config.toml
n_layer = 13
d_model = 768
n_head = 12
n_kv_head = 12
head_dim = 64
d_mlp = 3072
vocab_size = 16384
activation = "squared_relu"
norm = "rmsnorm"
norm_place = "pre"
norm_eps = 1e-05
positions = "rope"
rope_base = 1020.0
rope_fraction = 0.5
qk_norm = true
attn_scale = 0.198
bias = "none"
tie_embeddings = "early"
parallel_block = false
extras = ["some layers without attention", "local attention windows", "paired heads", "gated attention", "exclusive self-attention", "capped logits"]
init = "uniform"
init_std_qkv = 0.0272
init_std_o = 0.0
init_std_up = 0.0272
init_std_down = 0.0
optimizer = "muon_variant"
lr = 0.0107
lr_mult_down = 2.0
beta1 = 0.93
lr_head = 0.00756
warmup_steps = 55
schedule = "wsd"
decay_fraction = 1.0
decay_shape = "sqrt"
final_lr_fraction = 0.0
batch_tokens = [65536, 131072]
seq_len = 768
doc_mask = true
train_tokens = 951800000
steps = 10160
dataset = "wikipedia_en"
Each number is 500 + 25 x the weight over its row's rms, rounded and kept within 0 to 999. Layers, rows and columns count from 0. Numbers have three digits each. The size before them is the row's rms in percent of the matrix's.

# layer 6 attention output (transposed), 768x768, rms 0.0484, rows 424-447, columns 480-575
106:498531492491480525488553500487466482452502482542539484509478513480521500507511452526489506497536496489454503522522509523530449514447520520489472524493522503484489496503480458530549483484494425514501487501502493504523498478527474539521508475498457490535540502482494499527540451465501523507
101:498532483508510489512538493469502492468511467522490527484526478485485459541508500550476507509509493499456497506458462499514521469487524486460489511508518538517486501503459486505556516529529531487514504528497485522487486503498486494517521478562492520460452472509505513516484496501508520478
103:504493526591489465465512483456482505462491532489501518490514448512523509466447551479445515483483482502530458535489455448499469477488524535511534456532495516500492506470475486521541498480491484545541503539469528464527527491495504504497509506487493519460455519467539465495523504503532434517
099:525494493547506472495511554533487507433488511499484508520520470490498489490505510476503499455507462478518522516491489474525490493487492487504501511512485503471479509513524506532494491478489505525506502507508514490520470487538491508509487476467525560526511564505477530520463536472460502535
096:518450511521541451496473493500499517497482464509517520486492513518511489527505446490536456492505477453475514502502533521478510479463444500518479471522499492464510540521485473512502470516471530493491508450538506494529480496483459519514530522510503545471529440524466554483508501549494494463
099:511493498463476539490438509504506547542458491488505471483518493471530504440477463488487509525532510536498493479520469506502509471515458478478502473481511510478495516473462511531476493554501499514472514479535459536475456497482448483529511515517509476481507563500483493501479496488500519446
103:503469489506464521517470478496511546506537462529508460460521504513532518496486492498493505506489470451488523468524557510536482487473508503509484531528502543496469529489494505506448500544493538545516493508489457518490500500526490510519455507496495514498522467523483515482443494523490483522
107:563473451497498500544485469474483521507501532491528489485444474495453498545494512514480474519475511469512490465501543505493498529436488508521497524495525524497501520503535481506499513494517496483528471513436501457525531548510509493487470468494488518509494506505500514521470492476481474472
103:475537475517497499531489492504506482500529520528507513519510483530503506497491516540443527520466462505511513514494494435514480498513461514469474488511491525474495482489516456564523512518507445486485477485485512476511499496539514475523490465462522486492496494509464491534491489523472521519
100:482500468501503485460503491493514467491501497478517460502498550489517534552502491488532535493473488480528507514519546484507485476500493538478515504491513484470514543516479536466501512482538517506512486501550577498482490513515500489493508503508497520535522485495521509473480507560507512541
101:474512541518501474498517491517480513470510515483478500524497483520479514487480459526516462544489476435515510570533510513513527479531504505522519489528515471466510486494527498515507515527488494458513469478495513489473498519479493496521437518465499513538488519511528444557489490554519523506
108:553517482492506448506513455521509491497470538491509543516521524509498466515476469479477495526511519500542526463533513489512510506500521507516513484489447506503501463515459488541511486494549441494505507504500478424471553498523524478495487447510478514495500466496534529495528492490540480479
111:489502468517481484516532479485479477514522485470498437505491487488528497481493530507529489478536492473469511493489445497476501469526529544455505509488509492521501484444489476481488525476494500478500472505461520489516500548524518503472511500488477523498484463514503509537524536510510502493
101:509523513473507518495480493492518473512463530503509470486485517532570444496512460515470503503475492537486485518511507497464507473546506543517507519501468529462457486490487480472517511527469492485501522489482515463498440509478519476495524525528534508539524454514515508492502481477504541561
105:501481535482492474507523501504487515472485499471470528444476514521513495532499516552480571507474470508497473533491522494507482495503542486557517507489540501511506507444525529497494471495479495475535524533482485486527509497480553501502496479542484500526510468543504543504485460474485541513
108:509516485496505494495472504485537487480474482478493523548497488523482541497491508508552409471466488448497462519509503517498509509479507523506528532498515479487501487480492487463546491495550517476477525542459490482490515507540479477518532468508502517466514469496542545511488476501491495511
099:513492510514505492537468480484502506489496532498528462504511525515515469484520505517467554499550483510500489480522488537477503492509534460500524518523476468492502522487505490479464494521496492486462498503516500517516506472510546505493533515568527476538449516467517531450495482481477479502
113:447448515515490478506524542527540459468479509440514510523515550504467543532500513508490558458506469562541488463540534472504529500503458476457492514529504512491479491450507508526497571473526450497505510519447509520543532460459503501494452509470484525537455547477467504491484543489503504443
110:490500492492503503503462512521509504519471466507522561532551543494470480469493505470513492483522473476538485500458494501576469485508478503490492456522474526536542474514485506490475514517499501488509526514499506524522500549537521470523459478463475467504525551510525455491521500556547503502
099:505542445528514477462508494450524516502479533456459471516489505506511493516500524474512482491525472503523511453514480471469504429565492430445449492496508550547532506499479482462506477522508451514508473498465509523493490533513497487481543510483498512497504537513505502487498523502527523479
106:485458520498479475485494501478519506477476496456454528481483522511478551495510511501502469497488522480516480481452492535519489499513464498516486555516512477497517480482475455522510506525506550497508483527514506499500481519503514505483474500481501480498526536468536475482437485470493492466
101:509484484522495494520537504487504541483519465513533531468507508501482507488495488508519493478494491481495478505486466502500541521546496501515481520529486483510483466488530508499560460475456513530492510510488453519471475466511523475512512522490496533478506488456479515511492479497497487503
110:471470513498461529488456516482528482509511480527481492471568467515515530475510500532508496480515516523527491494526516488521492507507452488532510528496555489515476476534487534524449442527517517509489480478532469503518513477540517507515487499463516511527510508498483501477497544508512504532
106:536512549500446537518472521540548502509499494503474563519475516484461533523489531509480529497496509496525511491486502512489533520473492463520557512479523508516512532494498486436521529537498512494502514533477491503493563480494539506499487518520485518447491495532529469470515506467493480505
# layer 6 attention value, 768x768, rms 0.0594, rows 425-447, columns 480-575
095:479501500507473503514503489486527517495512496473501513496518483501509497472521504507516544574516502502472508533494498496503497480489489508499513508559494556471495482515464467505532503552470523482517503524503524481494493518473488499518493489536522475473487501516483457480472501488502538491
099:514509496532520490442531470488462481480499526503491499486549483522492492488487534485505513490520482503511483519487515477494473484495562502514503495562481488538482494435467476546540488474491500556509508501465443475513497523480485538509498509461498541473445502471540504473512510527513460476
101:519491516546497479477499500500513506445466455518537507509492471474510499516544492510485442498483460493515517509519489490489503480492505491523511518525481440484438503514505466540455476515491517521497526476484466509471488508560516505509531500489461523547509552495486475545456480515494540498
096:498503535495508488503518490516514495533439487574551467498475499510533485508520483486489491468552468481479498467528541435514504507465497506488484472516512450482542540492494505477496520483491500501492472491526520470490502476518521475518537518497473531484506472505506537514513527521515566467
095:514508488496507525514502479467552501530481447499487497496479517517508476502479455489473498468522546496513483469476510524521455508537503503523525508508466495495507489445534512503543551567538487500499490492462506474499471477469489525520476542479493494491486538480518519521485483485506506470
097:487486494544511497542517492493520468519452465530536500478510485559492488495497492509483476456510456476508522515499504479512478477449478475510522489534521473475546515488474533495501515481474485523503465504523500517510492529509486510523444542484448545438512470551458531520530495500520467548
104:516516484507499510529495487518473556542510541482521493554490505511514477559510504480501515481501469498498532496514484525509515502470496494512509521510467507474496540513470499499504497490491467509515456526498556500520499453478534490525474470488454512519473482495519494509445519524489475508
099:509554522522516486541497504508489484517528529529492528497529492475485503492493508522498549450494461480505490541496523542522508501483487476469510505511451492526520490503536467577517456476522493492511489474486486520539514508529518480549547515497559471486462483525495491549549521493505516506
105:511487501487512532445469474475462491490497489503471466545523520506505491545460515488492543507468452503512503501499530493495497504525519503476491506465494476515512513579431522533498469501541527489458474473538532492508509492513489493466484533487473517479495501524495492504484499498518496538
098:502499543528480511495519510531494484451496512475504516551493459497465494528491443498482497481507481449526501523445526517465495488523510517512536489524496480475529448503492499487455543550480516510495495506525467458529512582528506498487495523496519533487470557534485490518473477505509525527
098:513507518482529478514495490543498513534492521502489509538561509491522458526496477553489480530494526510527512455514526526558482453481520483526531479490501483531534499494475503517504502504557451483491534492564503409505520487506493494498490474528476508485501470456495537485541510498509458472
106:514491491509506480536474481451522469472484498471476455457496526547487526519504446489510468465547486504556500452470476506489533486491523469477491517463517448492516498433498459531491512485470544527508489521476500479523491517472452478474503517492470561474530467502486512504466499525513457484
101:499529494501502513511512514511525503500523456479510469520489510485530488482556539508492470516503444504505553534548472548499491471511483480475469502537528544474483497525498516471510499467518500489506537472472498502499460520464523493489495503501541487499496473512551489502471513449499528522
101:512488500519509518481522486513483498440534510466426491473475467471522518459526519497504518488470509497489535491526497525492486531488502515572523497475506502495523528456510511463525460542508484487508491492509453524514515515514485532506542464519530498477521454509533500490488509488504514506
104:527539483473505470529479486500518498480502523504466481481503446529486527545483516537515479488501532487488502498510477486525505528506465460487494531511516481488492468505475514441490500486553528515498524524504530470479512483483519497475545479529457497484485474483501517495507467504527519475
104:524458496528489487498520511534438480472479497499523488474528530505556478419482483482453494517510462517514526500549503533488502485546544487496512514510522467489495486496463472476509464490519494515468483465514485538493516501507488506495542497505508488509479521496520486458489451496491451482
104:497512497465544507532491546496508504490470535486490511492576517481486513534494518489499510476508511511498512443465433473503522490540547470520521504511477542500503519483469510444472476511492491516502498538479522505508536473469526489494469499462519504517446535479467532469481529501480484456
107:508503488504504523554517518534507498537498446491530506520505510526500533520531513490489522479534517480526440525505507488503455509477484519499513490523462530487530479536462508491527532519504496483533507493468504501515512487498485474541502515453504460461548485547478502477498494521524472446
102:511515485501532473499505493555490520507455528525508498521496452512519476447518499455491485511533504509516512476465494456487486446518510489488477489547421529496520530460501485486512487505500485520471482529499503466499483510507503484511467493435515469513468499523508517488516537505526487516
102:558520517547472522509520552482500509495542500510446525455523513504518512499502505484511453529456499503464533505480496529509476515559491497513504503471479521549490497509467500527499492508497512492515506511474495496522513527484517513476448506491501473510522517478532495479468468492493541502
104:516483501533477446499506508526503511490483464487532559498503457528466481458508535488507496479527475484468453503546482481481513509507522502484517521513493484474484516517517458470528519510445521556486470477514460520494506516518507448522534551490507534493499498475503517535535481504480499531
107:504476499528504492447509518481520525468553447513500508473554473532507480478490570544528491460499512534524513493518497511479471490493470498509508513503538474510502505496489492495480485481504480513513489491496510539536489559524482490504510505488510504487542478476432524498563540526461509548
104:571439501511492533544488544507546450501509488522520512525435489498481524525479494468529505523529487497487477528496472528519509541485517497511521532498493543528488516462510539428508523502515493489497493541491506489473509484477525473490480505507492523502517452523536485456510516505514518477
# layer 6 attention query, 768x768, rms 0.0573, rows 448-458, columns 480-575
075:488538508519466515498491525500533503484472518475516545500524537508438536488529492484489538527561472485508519552530489489530505471527470505514503517489488483500490535486535522482499515474485460455525474505479531515544464448505482461483480510480479520520469522473484503516492482499485489520
074:498513477529481533517455494549533492490499486476455523509499491502434500483511536495530505519484533489492513525541507462513513480511486498549495500488496510499518513485546505537520492481487518517509457488489500518496483502491485432505489508489484512506498523480509497513527491490502514472
068:518502507440454521511517529475533510534497510460506509501508512478458510496507496538467485536500506505496552498542517438535498507504501473505489517491470472495519520489524505495521478474494521498505471484514492505501493509479477484494501505501495520474543481476552487494496485482454520521
072:525515477493477485484511536489497482514523503485486520512499527505498492482522507516493552521510538507486528476525496521486467510493492534496514512492496479503510524500524510460505542477523497462498486506455474498513483466474505476442414512496463505481552523487490489511517475505511446506
087:520511494504503470514466516549482499495511488478531511469467488499470466506502506522492526458529559514500486533560466523503493496470495475518516523492489522512506491496523499535496521473497479517526497469519506538472526502487487508509482467524505484455493508469506475556509477480497475535
090:505522480499508475491476488510497503487477547523518507469497507459494489485545505503491501472554542504492488517492538460510480522523491520510500486466511522491477504499529519582484529470510506497520451511475517524518507531488451470526505500531508498493529464493520469507490471503524488487
101:497461501521520497520491489449529496451493541502463492524476476488498500519506473523523537515483491478492540439475493524475508472512520473488504511500501485493536458491471496492495451505499483507491458510474498472502502502514531482471504533436477505559493530521503517450519495515494505478
097:480536474551509498519522564464507527492480506486475497521445492538523505536537444511547554510465427524466481458479502503501529477475526480476525486492481512485475481530477471491518486559489508531498499465512487526483522481492517468497542507464512497531536558535454510477505547542494507503
096:494523493512529498488506557514498501529504591513497467504493497510485512493462484489495472555460511510483444543471512530522491520515502524467474481473492489484489472533505510586514497437478489451482487484507483504463489470484454471496535493521469480516511454475441514507472486526515500504
099:504541520527523494520522544507527486503487521509441509489532530507504535499539501508460504474488464513533562493503495524525494482459455487499509465519526519487478484537485497528520459523451503517541504451500513480499507505461505463503502494472504446464524484503459523489492495483514454491
110:473473516492499518499494486477437497507523561506494483542501464539517537532514489520495538534522465489519477531486522509504487499492507518496517499530476498519482513499471529489518501537514503486498512513495531534483481493526479503489530516494503495490516494520461482481524493517513503503
# layer 6 attention key, 768x768, rms 0.057, rows 448-457, columns 480-575
097:505475504523513476516536510504483468484481496530484504547500484542523498485496464497505536533515474532505510500444512464495473472506494492491507497514487493520502551504477521530499523500478529529470538528503535511484460510514523478472495515492508508506535467506524494488469482534505529509
089:515515513515521498523529523529509443495496467503531528534528409519511501471476533495510526483547469518499460488469478475501491477515467514500522477502478497567511535500502530539474487487505508505501514511483501478502469530497537512449476493491480500519525469450505527481475507525534528499
087:512525485505522512503527519507517485486441495507490500529480462528519507481474511487462490510511467500516524477443504524498521468544525527499505464536453480531501496453476513451504518499499486506501530525551528489495489493530541498502517527432511495536513492517501510486479534515494533506
078:538484504496505444507510518485508492492460506515541505522510458522529495537492557491520554530487469499473529469478523488491516502560519518495532492545432512563546507502471505480514493436495526501511530498544535530508439492504535511475507537496449507509469491503536502507496543528550487486
067:513480505480500492522476528498486489486475492479485510506507487507510532535509556489529540484506493510495506507515519509489480536517535502489511488487446496519503516480505535539508492459490504526521487516500559550511502505471516482510456489504464490500466483451549512542499487462523499529
091:516540491548534500524508523562515488444521465498493464498511496485475514459520525501511479527485526524503460505482502502513481491482517495481505510482470489510514520524504505523526447471454507519509538448492499508473504503508506516497528494485499491485484538494502481538489499462495527517
080:469498501441486526502506490471515503535483462493449496502455519495482497478496466490499480554478411482504475525530532503486503517494508509534480502514546526482483452453525494476442515531534505501507522505520509553485496452485506501454509473499479524519535504489490488485543477512465545515
085:481477511492457543491489477532467454505446480495500529483503496463489499456519449501502426488519469512514485487497525517549488533497466506506510479499509532484494464487531487525477489496480502484459503509483502536501521517511514480499488510503440507519546463508519506481524472466463498495
101:508509511521547498491463544537477521496504517524504471501456499507468512504515468471504483518508546493486494546503502470499468508487493544497499520459500473464480489542508488595481410496493488517487541531450473519514527508515456476502502518489528540482487485523536480558500464526495528462
097:544508529495488478500493546473500494491504497525518533499500499489484507509492563522482479472468467550497466504464496482509500469511461533491528476504489491493495508529479519567547495486485481533518477481481521498517487494473464483520506541535478519478506494528507548525472479473545446510